{
  "head_dim": 32,
  "intermediate_size": 320,
  "attn_scale": 0.177,
  "parallel_block": true,
  "init_std_down": 0.0,
  "warmup_steps": 484,
  "schedule": "wsd",
  "dataset": "wikipedia_en"
}
Each number is 50 + 12 x the weight over its row's rms, rounded and kept within 0 to 99. Layers, rows and columns count from 0. The size before them is the row's rms in percent of the matrix's.

# layer 2 MLP gate, 320x128, rms 0.051, rows 121-129, columns 0-127
105:51 71 77 56 50 50 68 48 52 56 70 38 44 52 56 47 54 44 57 24 45 58 37 57 65 57 57 46 34 54 37 57 55 43 48 47 45 66 32 48 57 48 42 48 52 52 28 62 67 46 40 43 57 50 92 55 44 55 79 45 39 59 38 62 62 77 57 50 49 50 41 78 47 61 44 45 50 51 43 39 38 48 47 68 43 59 43 60 40 39 34 50 55 46 68 63 50 43 40 68 55 30 57 42 44 36 49 72 38 70 56 38 58 49 55 44 70 52 51 65 83 61 46 50 71 69 41 50
132:46 64 67 71 43 44 52 73 49 41 70 26 45 67 54 28 47 52 47 40 51 55 54 45 59 62 37 36 40 54 41 47 64 55 62 68 48 33 42 55 56 46 61 49 43 60 53 43 47 51 49 53 65 71 66 39 38 46 56 53 47 25 33 56 52 32 55 52 39 58 37 52 37 40 34 47 43 57 44 60 60 64 55 25 30 41 28 45 30 38 44 49 57 37 75 69 83 54 65 76 56 70 67 45 38 50 42 44 65 54 43 40 50 48 53 65 59 69 42 68 39 52 45 54 41 62 49 33
051:45 56 46 24 30 48 29 39 44 53 76 48 45 79 63 31 44 51 65 60 57 52 52 44 55 47 66 47 36 36 59 52 41 66 46 62 49 44 54 62 47 51 55 33 45 44 56 50 38 64 72 60 36 44 27 36 50 56 56 36 27 42 30 46 35 29 33 36 42 50 51 30 48 49 36 52 52 53 58 69 51 68 57 30 50 71 56 51 40 57 46 54 32 39 47 58 40 61 70 38 53 39 50 62 39 47 38 38 42 68 52 50 29 50 16 44 53 43 55 46 37 49 65 38 45 53 25 54
043:46 51 57 46 44 41 24 60 32 49 44 58 47 59 42 44 48 71 45 63 41 71 26 60 47 38 51 46 58 56 43 58 51 73 48 52 78 42 54 53 38 57 52 52 71 58 38 22 35 58 59 57 48 65 51 65 54 60 57 42 47 57 58 37 55 32 70 73 46 48 44 62 81 38 62 67 57 55 44 56 62 44 53 64 40 45 25 54 58 50 66 57 33 54 69 60 46 40 21 69 54 46 48 32 37 42 65 54 53 31 68 61 32 66 59 57 54 34 59 49 45 66 40 54 44 51 37 59
148:48 43 44 70 30 34 53 48 40 52 39 65 55 71 44 39 57 46 55 57 56 32 31 19 64 71 53 43 53 72 55 65 49 42 35 46 45 43 79 44 59 56 42 45 14 49 41 50 57 35 55 49 41 30 38 41 47 51 59 34 50 50 58 58 43 76 62 31 70 70 60 42 49 49 52 33 47 43 50 43 41 60 60 55 42 72 52 57 47 45 58 55 61 53 51 50 36 72 68 60 54 59 53 40 31 61 51 63 49 61 19 42 38 40 39 64 66 45 50 48 40 67 53 58 35 36 61 46
028:51 55 50 58 51 40 37 53 70 46 68 46 52 69 70 63 44 32 44 53 56 36 56 39 55 66 61 45 55 58 54 42 69 35 55 57 61 63 25 51 64 48 67 48 37 26 53 55 75 35 44 41 40 52 42 63 45 56 39 55 37 41 54 57 38 53 32 50 61 43 56 41 60 45 68 46 36 54 53 39 42 50 68 45 52 50 31 46 43 78 51 51 65 24 62 57 39 63 44 56 46 46 46 55 63 41 63 39 35 99 50 45 74 69 50 53 44 60 53 44 52 39 35 59 60 40 45 48
186:60 50 51 42 48 50 32 63 41 50 56 57 43 56 55 41 53 60 67 32 43 44 45 60 55 44 50 43 42 48 56 26 69 66 38 49 75 60 38 64 49 23 40 49 55 53 43 32 62 40 51 35 68 37 45 29 41 51 46 60 41 54 38 64 52 47 56 58 31 55 60 52 49 43 42 11 50 47 43 29 44 69 44 62 45 41 66 47 32 54 42 54 78 50 59 42 48 43 60 26 63 33 33 35 47 29 39 55 84 62 45 46 49 52 46 55 63 45 68 71 65 34 55 54 53 31 47 49
123:57 50 41 31 56 65 37 41 44 68 45 61 58 71 64 58 54 26 55 45 53 37 55 56 53 39 55 50 44 52 66 56 71 66 50 66 54 82 56 51 44 35 44 46 34 54 44 27 71 56 55 49 49 68 27 50 41 48 43 57 38 48 47 72 50 34 60 54 46 45 67 65 52 70 64 42 52 36 49 48 44 63 45 64 67 42 60 55 33 30 30 58 55 61 65 31 39 45 57 46 78 22 52 44 61 31 36 55 65 58 54 59 65 63 32 49 58 38 57 59 61 41 60 63 55 30 47 53
068:38 54 38 57 45 32 46 51 58 48 49 63 74 45 37 50 37 49 45 68 56 54 65 48 64 12 35 54 60 51 65 45 42 32 58 40 48 55 64 65 33 38 34 54 40 41 63 39 64 31 46 48 62 45 45 65 36 49 55 35 71 66 52 42 40 47 42 71 60 37 60 61 51 50 65 40 60 66 81 50 43 51 48 46 55 55 59 44 62 35 41 58 64 53 48 37 61 54 46 72 47 43 26 30 59 33 41 68 50 57 62 60 68 47 38 51 45 35 49 40 74 64 32 57 43 28 56 59
# layer 2 MLP up, 320x128, rms 0.0431, rows 121-129, columns 0-127
113:46 67 45 56 51 36 63 51 25 47 46 55 69 29 63 38 58 53 52 51 51 57 56 57 73 38 59 70 50 56 46 59 62 36 45 43 58 60 41 44 32 33 50 38 41 37 42 53 56 28 34 30 48 53 43 69 34 54 54 35 66 59 30 54 57 47 67 20 55 47 54 56 57 43 51 37 57 19 54 67 47 57 30 33 61 32 48 54 79 36 47 32 45 39 52 56 26 53 34 60 55 42 52 62 37 29 48 55 36 51 44 43 63 51 60 42 65 56 48 56 79 58 63 39 51 42 50 42
132:67 39 49 61 64 35 45 69 53 42 54 51 46 66 63 40 38 61 46 50 58 51 74 57 45 66 40 37 47 35 45 34 44 63 59 74 28 39 25 52 48 34 63 58 48 50 64 60 71 52 31 42 46 62 51 45 38 61 47 52 45 34 58 46 44 65 30 36 31 31 55 46 51 32 39 46 27 53 38 35 48 38 60 34 31 47 34 46 45 37 51 57 68 69 57 68 74 47 60 75 30 62 60 71 45 53 39 37 50 46 46 39 39 42 52 64 57 75 47 41 55 56 43 50 53 47 42 41
056:41 56 52 63 43 38 42 55 60 59 45 31 61 69 52 50 63 53 36 57 41 45 45 49 72 67 53 23 79 50 27 49 51 57 48 39 78 39 56 38 42 43 41 29 49 24 62 66 49 47 40 35 58 25 51 57 36 67 31 56 38 45 54 66 57 66 52 59 56 37 36 40 39 39 57 42 52 34 48 48 56 33 56 47 50 52 71 23 58 49 76 41 49 46 49 64 55 44 56 70 18 58 45 48 58 42 51 56 42 65 72 52 59 58 36 42 67 46 29 46 55 56 51 56 57 48 56 56
047:44 65 35 54 53 52 63 72 47 45 25 58 68 41 45 38 58 34 43 64 61 61 54 57 75 54 54 49 58 65 65 48 54 27 44 44 63 50 58 60 32 41 62 39 44 60 67 52 38 52 44 34 68 48 24 63 56 50 58 37 56 74 47 50 51 44 54 57 77 42 56 53 77 48 57 58 45 32 58 44 55 34 41 50 67 49 62 35 74 57 53 59 57 54 58 54 40 55 52 48 51 48 72 65 70 50 52 48 41 28 46 49 61 55 75 63 54 45 45 48 76 64 24 45 44 28 36 53
145:57 38 63 42 42 64 47 54 66 50 57 47 33 49 56 53 51 35 43 41 47 46 67 53 50 27 41 56 73 40 53 38 55 65 44 55 25 55 40 60 46 61 68 59 74 60 49 60 64 67 49 62 49 70 75 50 45 64 60 59 60 53 58 44 35 21 40 69 32 29 69 64 50 59 57 50 47 75 46 71 48 56 62 54 44 34 45 61 45 45 35 52 43 23 46 58 73 48 51 48 39 42 55 71 55 25 50 34 58 44 56 54 62 49 68 43 55 58 63 55 56 34 45 44 66 49 28 35
032:56 31 49 49 52 33 31 41 46 62 57 52 69 55 37 63 60 47 35 57 74 61 51 50 70 35 64 35 33 56 59 57 32 55 56 62 66 59 51 60 46 39 45 52 63 48 53 55 57 40 34 23 48 46 48 49 22 61 22 44 47 51 41 31 54 72 49 38 45 20 33 52 35 37 51 63 74 55 61 70 50 53 62 36 57 52 35 43 18 75 49 47 50 56 49 50 56 53 41 38 72 52 39 42 60 51 37 52 37 64 54 40 50 68 35 42 72 41 46 46 43 43 42 61 48 42 46 55
179:35 46 62 44 51 63 62 23 58 44 47 50 59 42 47 40 50 40 44 57 29 49 37 33 50 57 37 74 49 69 36 46 45 37 54 69 34 46 48 38 60 48 44 41 44 73 51 53 16 57 42 54 41 39 42 50 71 46 56 30 58 33 58 36 46 45 53 40 84 54 37 54 53 37 40 55 42 66 73 78 49 43 56 38 56 59 29 49 52 61 41 45 63 33 52 44 65 62 47 60 33 56 64 45 56 55 65 37 29 49 64 49 67 46 65 57 51 38 42 69 40 78 51 50 60 64 45 51
123:72 36 61 70 70 68 21 46 33 42 49 69 24 46 59 52 47 59 64 41 46 64 54 58 37 63 45 28 63 41 32 25 30 30 51 46 43 42 56 46 52 46 33 49 44 65 56 30 46 60 57 35 57 47 49 57 48 49 45 58 44 59 25 62 32 60 45 45 43 36 69 51 51 37 48 60 39 38 55 66 39 51 41 55 47 79 64 64 56 39 35 72 50 63 46 48 61 48 47 55 58 64 41 42 45 53 45 35 62 58 41 28 57 66 55 54 45 53 45 49 75 53 58 50 62 66 55 71
074:53 08 42 64 56 34 36 50 35 63 41 51 47 39 42 55 48 57 35 54 46 44 39 52 34 41 51 46 56 52 56 59 51 60 61 44 60 22 34 40 56 19 24 45 67 85 37 31 33 68 71 63 62 50 54 32 51 41 49 48 49 39 48 50 48 24 75 59 40 60 50 56 67 47 64 54 48 45 50 63 63 55 49 56 53 28 54 52 68 67 45 63 37 62 68 35 47 50 35 38 60 39 54 34 61 47 46 49 51 50 52 60 55 50 49 71 54 44 50 55 59 61 34 57 49 44 51 56
# layer 2 MLP down (transposed), 320x128, rms 0.0329, rows 121-128, columns 0-127
107:43 63 44 49 50 55 57 50 33 64 42 52 50 62 79 58 60 38 40 38 36 54 57 45 65 63 56 52 62 65 45 55 38 36 46 28 67 58 54 64 43 48 50 54 51 60 39 39 68 46 44 58 69 36 67 53 50 46 32 46 46 58 32 68 62 69 47 57 57 56 44 47 64 52 29 50 61 38 25 35 60 60 32 39 56 61 47 57 51 62 24 45 38 58 71 68 47 68 31 31 48 55 36 70 38 27 48 58 45 57 46 57 39 37 32 66 42 62 75 80 57 38 57 47 52 50 54 40
152:46 52 44 70 32 36 39 43 36 52 35 49 48 42 14 45 45 51 52 46 44 53 54 34 37 47 26 35 33 49 19 31 48 56 50 44 59 44 27 80 53 57 48 59 55 49 57 39 74 52 55 43 47 61 70 45 40 65 48 55 42 67 42 60 47 37 61 44 69 35 56 49 45 56 70 50 51 49 33 54 38 43 51 15 35 44 59 46 49 40 59 62 53 56 55 45 53 39 27 37 29 61 27 41 54 42 42 56 31 39 39 30 39 62 50 57 52 33 43 42 53 43 44 61 62 54 64 46
044:38 54 61 62 65 51 49 75 42 48 57 52 39 44 52 44 64 50 64 72 41 62 50 35 60 53 26 55 48 43 67 39 45 55 72 53 50 68 33 54 56 59 35 81 39 70 55 51 82 63 51 66 45 51 52 70 67 60 70 44 69 51 52 51 37 64 50 57 40 44 34 55 63 57 49 54 45 30 58 53 47 39 53 71 48 56 42 67 39 42 44 37 48 67 39 27 42 47 63 62 68 69 56 63 55 36 38 39 55 54 43 55 37 54 56 44 36 61 54 52 50 58 47 72 63 32 25 33
043:50 45 50 53 35 69 35 55 33 36 50 45 52 23 46 57 59 46 34 63 41 58 46 50 49 64 44 40 48 57 53 38 57 42 31 83 43 36 21 26 75 44 46 55 50 50 32 43 27 49 56 55 51 51 49 41 39 39 53 51 40 37 40 37 42 34 22 54 56 54 49 71 62 50 41 45 46 47 30 64 27 35 37 40 64 57 76 52 78 40 42 47 48 59 41 47 53 63 33 58 49 47 38 47 75 42 53 43 48 50 56 39 68 42 23 54 57 52 69 60 48 59 56 42 52 45 61 41
154:65 64 66 48 41 54 44 61 67 44 59 63 49 46 73 41 47 45 34 46 44 47 76 47 60 41 53 58 57 32 32 41 58 66 13 64 45 48 34 61 47 56 53 40 67 53 53 55 56 59 60 29 32 47 62 48 54 60 43 39 59 37 59 31 57 50 41 66 45 47 68 63 65 53 56 60 63 57 68 62 54 50 50 65 46 43 61 63 47 48 34 36 43 26 44 44 84 55 69 60 53 39 51 64 50 44 66 56 57 46 79 40 50 50 71 47 48 77 62 64 60 55 37 49 38 67 47 40
028:53 40 67 39 31 59 72 53 49 64 47 47 59 56 56 39 46 15 41 54 61 65 50 24 57 44 44 63 59 74 68 44 67 55 37 55 54 42 32 55 46 41 48 46 64 50 74 46 60 56 50 47 44 82 46 58 44 42 49 35 73 45 65 32 44 69 48 63 31 56 57 35 55 52 53 55 34 71 53 38 40 49 57 64 45 48 61 34 47 58 53 43 74 35 49 66 26 59 40 51 64 62 60 57 43 72 62 73 44 53 50 49 26 48 33 47 54 62 60 59 54 58 54 47 45 62 40 51
183:48 52 44 63 36 53 59 39 50 35 35 48 69 59 58 47 48 40 45 60 46 50 54 24 53 46 50 38 58 81 45 53 27 23 46 69 48 41 60 28 54 43 56 17 46 53 48 35 35 37 47 56 36 44 56 53 43 53 57 18 63 24 59 57 50 27 47 42 63 46 21 44 30 35 51 42 47 52 67 63 66 35 56 30 46 48 39 58 53 42 66 38 48 35 66 60 63 47 37 43 30 43 45 37 51 58 58 46 34 62 62 56 70 38 58 48 47 44 55 51 45 65 40 50 47 61 47 65
133:74 22 58 62 83 55 49 53 52 57 55 65 37 52 61 45 51 57 37 48 66 53 75 38 53 56 44 63 50 49 54 26 37 39 59 27 51 61 67 70 47 40 50 44 43 58 59 30 56 49 47 25 64 48 50 75 31 38 56 63 36 51 54 62 49 50 30 36 48 41 79 32 55 53 40 49 48 55 64 43 48 56 35 67 48 49 65 41 53 56 35 56 62 69 40 41 54 50 52 47 70 36 59 32 59 54 57 45 50 45 36 55 49 61 40 28 48 39 58 63 71 56 43 56 71 38 60 60